From a checkpoint of a small transformer trained on Wikipedia: 3640 steps.
Each number is 128 + 32 x the weight over its row's rms, rounded and kept within 0 to 255. Layers, rows and columns count from 0. The size above them is the row's rms in percent of the matrix's.

# layer 4 attention output (transposed), 640x640, rms 0.0244, rows 2-11, columns 160-319
size [112 119 119 120 116 127 109 132 119 118]
[[114 160 214 164 142 104 113 150 157  77  88 108 176 184 124 129 130 108 128  88 168  86 154 173 204 132 145 108 113  88 124 156 145 142 112 101 117 194 106 136 108 126 109 108 114 158 150 147  97 116 154 130 119 126  71  78 155 185 126 162 167  87 101 153  13 101 137 171 117 109 131 130 152 170 169 139 174  85  94 110 116  94  94 207  87 104 116  85 138 101 154 153 167 171 117  99 161 174  84  86  98 130 104  73 145 118 161 164  80 108 104  84 113 103 112 142 119 107 140  47 146  47 148 137 101 122 105 190 126 179 133 162 150 166 138  46 139 127 133 103 173  94 117 183 130  93 117 135 152  68 108 153 143 175  84  97 108 176 164 110]
 [132 185 126 170 172  58 167 143  61 154  69 110  86 118 103 141  66  97 123 101 124 115 193 117 120 192 142  74 179 182 112 138 114 133 104  62 120 154 132 122 101  72 136 134 161 169 169  94 102 111 114 137  48 135  24 102  90 134  95 118 148 144 124 107  55  63 119 176 151  88 158 120 107  77 182 107 132 111 166 155  86  71 152 151 161 105 159 135 119 122 100 120 116 187 133 138 134 120 191 159  89 136 183 121 124 111 137  97 135 130 141 115 128  91  99 154 129 170  87 102 135 168  91 194 123 162 113  62 169 178 118 154 141 128 154  75 186 129 139 168 197 112 160 135 138 162 105 148 192 106 196 130 165 171  98 134  98 125 120 183]
 [104 102 121 171 108 112 105 168 122 110  89 128 206 163 176 124 141 142 146 129 134  79  99 149 147 191 103 145  96 159 138  45 153 137  82 185  90 166  77 106 143 159 135 138 154  73 100 149 165 132 110 112 141 124 134  91  98 103 129 114 162 103 159  74  48 142 138  90 100 100  83 168 151 139 125 177 126 129 113 135  76 163 115  59 100 150  93 113 217 131 125 109 101  98 102  80 146 162 133 115 153 142  93 100 122  89 136 124 128 154  89 127  88 182 134  59  83 112 202 105  81 121 136 119 143 112 158 126 127 135 146 157 100 115  91 153  82 188  87 120 131  66 139 138  71 133 101 118  82 151 124  79 129 164 178 113 174  77 167 134]
 [ 86 125  61  91 140  52  98  87  83 162 126  78 121 128   0 118 151  97 173  27 121 154 144  99 108 113  84  98 178 118 158 159 100 128 120 146 172 125 139 171 142 120 132  83 127  61 131  88 117 111 132 125  78 117 126 164  88 121 133 109 117 124 108 157 107 189 130  84 123 159 177  92 155  90  83 171  95 131 169 142  68 113 156 114 114 121 106 124 144 161 189 118 103 142 106 121  98 111 138 152  97 147 124 141  77 138 119 125  53 163 133 107 153  90 148 143 134 122 155  91 183  41 106 160 115 108 156 169 171 176 172 151 113  98  83 102 141  79 128 130 115 129  65 102 146 165  98 126 106 104 139 109 171 106 134  58 147 101  79 129]
 [125  88 184 131 101 149 129 136 190 107  85 152 153 160 147 151  99 136 114 110 131 133 184 158  83 136 109 120 112  77  95 129 142 159 132 116 140 117 175  60 124 127  96 125 114 195 107 120  74 114 147 171  99 161 123 121 162 158 106 139 127 103 163 138 158 111 141 132 111 117  95 135  73 113 119 169 155  89 119 123  64 173 145 139 130 119 125 158  87  69 122 123  57 135  99 174  63 119 113 180 156  70  84 180 184 107 109 184  98  99  89 182 133 150 159 138 157 121 123  58 142 149  70 157 143 122 182 137 106  78 141 141 145 131 147 133 110 146 126 101 131 108 148 134 163 143  98  92 118  91 142 132 145 105 105 148 127 134 136 129]
 [169 114 145  99  44 139  77 158  50 124 108 123  83 157 169 110  97 176  92 118 140 121 157 179  66 153  79 144 118  93 127  55 155 124 130 159 106  85 128 139 190 136 129 129 124 145 112 133  73 176 136 151 133  66 169 139 106  96 126 149 154 148 124  92  79  94  53 123 156 151  99 142 118 117  35 111 151  94 171 164  79 123 153 195 109 145 173 123 141 130 112  98  58 168 106 147  82  95 107 132  69  94 160 132 134 137 122  83  87 146 135 147 137 150 123  76 154 177 117 120 124  42  79 130 141 129 136 159  86 139  84 109  90 155 114 107 113  81 132 167 171  98 121 113 166  74 142 212 166 155 138 113 138 156 168 131 149 143 170 195]
 [161  93 104 170 101  98 141 200 136  66 214  60 124 103 138 134  99 134  77 154 109 148 111  77 110 114 163 139 128 121 108 111 151 127  54 142 132 148  86 137 120  88 135 158 148 115  50 137 104  93 140 157 127 135 130 125 118 140 125 165 137  93 100 122 154 154 187 176 134 112 161 109  88  88  95  97  90 106 128 141 114 105 175  99 105  34 168 154 147 103 165 146 101 163 157 116 115  96 160 133 141 141 144 114 121 136 183 129 193 166 126 143  73  96 185  91 146 186 103 152 158 160 157 179 106 124 121  86 176  63 155 143 139 138  76 129  84 130 145 162 150 114 164 107  46 182 107 106 118 158  69 105 161 113 113 101 113 108 126 116]
 [138 140 174 142 110 102 147 126 118 125  79 188 123 155 103 121 163 189  96 113  82 164 135 138  89 124 162 149 119 165  66 123  91  62  58 127 149 170 120 109 119 114 125 167 121 133 117 130 116 173 121 175 159  79 156 116 164  86 165 165 164 130 171 174 156 170 171 106 222 142 199  57 163  88 109  96  87 118 139 179  98 119 157 171 113 156 126 105  70  76  62 139 131 140 100 124 112 122 125 198 143  98 127 108 164 102 117 123  51 137 119  99 198 123 118 152 135  72 133 158 122 132 109 127  55 144 147 107 150 109 180  90 150 109 104  59 154 151 102 103 128  84 161 104 137 122 106 148 108 127 121 109  99 130 168 147  58 118 131 151]
 [164  97 100 147 137 117 153 117 129 181 119 164 128 129  92 126 125 160 164 224 169 158 160 150  96 124  72 125 147 111 145 128 145 175 110 138 105 108 147  71  91 142  91 171 154 127  89 214  88 110 146 106 142  99 195 150 118 116 145 147  36  84 111 119 138 155  69 142 150  99  87 146 159 163 147 121 143 132 153 107 129  96 137 157 158 184 189 159 139 121 161 172  86 137 104 157  92  94 144 101 145 187 152  78 141 123 137 108 116 203 150 117 124 169  56 128 165 106 198 144  99 187  74 112  92 125 106 177 112 169 192 134 108 125 145 124 125  85 155 110  90 155 175 158 129  89 125 142 123  83 182 165 140 141  97 105 183 112 110 189]
 [122 135 136 125 143 110 143 139  87 111 116 108  96 139 118 126 157  92 161 120 120 127  98  98 143 124  66 137 133 123 173 107 110 175 142 122 164  73  76 165 128 103 134 122 188 112  94 173 231 142 106 151 181 159 115 147 181 120 120 140 128 194 181 104 123 146  99 110 137 142  81 120 210 130 186 107 138 166 111 175 105 115 150 110 164 106 154  85 160 135 129  94 177  73  84 127 158 147 133  84 122 152 175  90  84 121 118  84 124 117 153 131 146 123  99 138 122  83 150 159 123 127 154 128 118 130 129  99 105 103 114 110  85 144 100 178  59 101 120 122 142 208 142 131  95  94 156 175  89 128 141 138 182 165 138 162 124 121  98 128]]
# layer 4 attention value, 640x640, rms 0.0259, rows 3-12, columns 160-319
size [116 113 116 109 123 110 122 114 112 110]
[[194 152 127  79  81  97 135 125 142 150 139 176  93 159 127  89 142 100 112 139 132 162 149 116 204 104 101  94 119 134 172 173 164 141 134 128 131 156 169 104  77 108 131 107  99 103  80 138 149 120 101 163  98 112 145  87 141 113  71 187 145  78 109 111 110 127 210 126 171  54  54  83 132  56 118  82 125 145 150 135 153 132 119 125 142 125 207 156 134 101 147 124  94 112  46 105 112 102 113 136 188 109 126 140 128 102 136 115  97 169  97 167 192 163 131 111  95 142 126 134 135 135  95  86 105 139  53 124 109 155 115 118  67 108 126 139  92  96  67 109 118 147 122 135 138 119 153 163 108 154 133 121 110  92 121 144 116  95 123 102]
 [ 91 111 131  92 175 110  77 117 157 163 121 126 137 106 133 103 113 159 143 160 158 111  85 170 110 166  98 130 115 125 163 157  83 121 125 130 126  85 166 146  80  92 150 133  47 168 190 168 125  96 141 181 124  95 121 150 176 123  73 124 169 111 110 173 138 103 147 186  88 120 158 158  84 212 132 109 176 108 133 118 116 136 108  64 105 184  97 134 107  96 115 135 143 170 137 117 109 106 111 118 108 110 115 100  77  62 111 170  79 129 157  90 109 140 176 107 160 143 148 129 144 147 205 139 119 191 100 110 108 168 159 108 205 132 152  74 139 103 175  65  71 114 142 146 152  88 130 109 132 140 156  68  77 148 169 104 151 216 159 124]
 [ 90  93 140 167 109 143  85  89 155 105 159 117  97 157  94 156  79 106  83 186 147 123 129  71 122 146 144 122 149 129  91  93 105  98 106 173 109 198 152 113  76 149 116 138 147 108  67  97 155 169 116 167  98  91 162 120 126 114 115 135  39 186 127 173 140 150 165  73 127 108 147  92 150  79 123  52 169 148  91 128 102 121 135 182 136 188 155  93 109  77 179 125 118 105 120 219 132  83 151 153  82 109 119 122 181  64 116 127 101 129 105 130 153 128  88 159 130 136 109  80 130 129  64 112 187 162  85 130 117 152 150 116  53 122 124 178 130 109 181 138 158 161 112 139 141 162 120 145  63 113  74 129 113 157 152 119  90  94 113 137]
 [ 92 117 123 126 147 121 134 191 146 141  92 102 149 138  86 176 128  69 128 175 123 107 190 117 140 175  87 131  92 129 148  92 199 106  98 117 107 149 104 148  70 153 103  95 118 166 148 161 109 139 176 158 147  95 133  92 144 161 112  75 150 158 156 131 156 150 154 161 140 138  73 122 139 188 120 152 147  99 155 172 106 168  94 122 174 160  60 140  70 140 155 104 160 122  59 182 158 157 173 146  94 136 104 109 164 141 153 178 170  91 110  99  98 110 119 144 116 159 143 101 115 150  96 144 144  51 114 139  76 145  28 123 124 176 161 151 133 101  78 166  77 128 123 153 119 166 159 122  83 147 132 181 126 143 127 145 169 110 121 151]
 [ 98 143 123 128 119  97 134 100 154 154 144 170 159 151 150 175 123 168 174 134 121 149 150  32 108 167 109 115 111 119 130  46 128  87  75 121 131  74  99 175  71 106 147  86 145 119 137 132 105 155 137 201 111  99 111  99 137 163 125 145 109  98 103 116 142 140 150 112 120 158 157 159 139 131 127 155  87 117 138  75 134 128  97 139 136  53 138 177 118 152 118 150  99 145 153 155 146 117 158 104 187 143 165 145 105  60 114 143 152 121 115 123 154 177  68 130 162 146 183 107 117 104 160 122  86 130 142 213  59  92 151 115 112 104 114  67 165 167 194 145 151 133  95 146 111 183 159  85  94 130  81  93 171 129 122 109 146 160 100 182]
 [ 62  95  95 147 111 142 150 117 126 136 130  93 187 134 146 110 154 127 170 154 106  91 101 160 153  90 123 186  97 115 116 217 137 139 128 144 105 134 169 125  76 169 129 103 171 174  75  99 126 152 159 103 117 161 129  77 151  88  96 131 113 198 163 203 124 110 135 154  92 127 126 171 173  62 126  95 111  80 171 120  98 144 135 129 137 103  98 170 107 124 108 143 111  86  87 100  69 142  72 126 119  81  96 111 135  92 135 155 107  44 125  78  80 145 126 123 117  89 121  95 129 142 172  85 162  91 162 154 132 129 138 146 141  82  85 172 172 151 118 110 178 148 144 143 157  72 110  93  90 100 180 174 113  89  92  90  83 101  58 148]
 [153 157 148 138 118 133  67 154 104 103 164  92 142 165  82 143 121 132 184 103 102 156  98 125  88  94 125 125 123 144  68 118 136 140 162 155 112  79 125 162  96 126 129  83 151 140 135 113 100 129 154 156 142 117 134 118  98 112 147  92 183 151 139 150 124 140 129 122 151 137 136 107 163 128 131 133 105 149 160  59  87 127 144 101 187 116 135 110  74 149 176 135 116 109 176 178  63 188 123  98 119 119 149 119 108 120 154  90 140 114 104  74 154 147 115 155 109 129 150 107 113 161 139 151 134 154 104 173 127 136  55 120 102 180 127 103 103 161 121 125  93 114 169 152 157 135 138 151 117 112 110  84 118 123 143 111  60 138 136 153]
 [146 103 174 124 155 127  72 152 152 138 163 112  78 129 154  75  93 134 136  43 115 159 115  87 198 154  88 134 126 134 161  44 110 130 153 108 123 170 116 122 211 118 132 116  24 139 129 162 140 147 121 153 129 137 155 161 130 184 123 175 199 200  76  65 115 101 108 103 133 116 109 130 135  90 135 103 172  67  27 131  90 118 129 122  75 179 130 126  69 136  93 149 122  81  78 168  84 153 130 165 107 167 112 117 170 116 120 131 144 152 123 138 156  88 153 131 153 151 112 142 150 159  85 166 137 122  97 140  98 137 131  94 200 151  87 106 135 127  97 117 125 126 110  93 119 138 126 164 133 141 114 161 191 157 162 110 135 112 111 108]
 [205  96 138 151  90 134 139 142 106 107 164 120 150 127 114 149  96 201 112 115 129 146  93 132  61 102 137 119  93  99 147 109  77 119 156 120 163 130 114 130 163 100 156 127 122 146 187  90 110  90  87  93 119 159 157 155 124 167 209 119  40 159  98  83 112 107 121 128 101  68 125 151 132 151 119 132 133 111  77  97 180 139 132  87 138 150 188 146 211 128 128 162 153 168 157  95 133 131 114 122 177 168 176 152 104 104 115  97  62 103 162  79 176 162 138 129 131 137  39 122 112  79 197 109 168 194 155  94 174 170 191  94 137 127 154  61 126 123 228 114 139  99 134 105 118 207 135 112 152 122 194 151 117 112 153 127 159 120 100 105]
 [172 110 107  80 115 150 115 111 150 160  90 179 152 123 145 123 110 134 138 114 143 118 149 138 177 126 130 114 105 117  97 188 156 166 132 143 121 148 152 133 114 119 140 175 187 100 130 117 160 106 181  92 121 132  91 121  70  92 133 109 122 139 123 148  97  98 157 133 158 111  62 115 120 162 147  90 124 140 125 159 159 140 142 237  85  70 154 192 160 141 100 125 150 146 182 148  84 109 127 108 184 121  95 134 161 174 125 143 167 123  96  97 229 115 180 126  88 114  96 126 123 104 120 105 163 141 117 129 161 178 187 119 101  75 181  62  75 126 192 112 123 122 165 137 129 101  92 159  91 126 177 159  47 174 107 120  99 133  94 113]]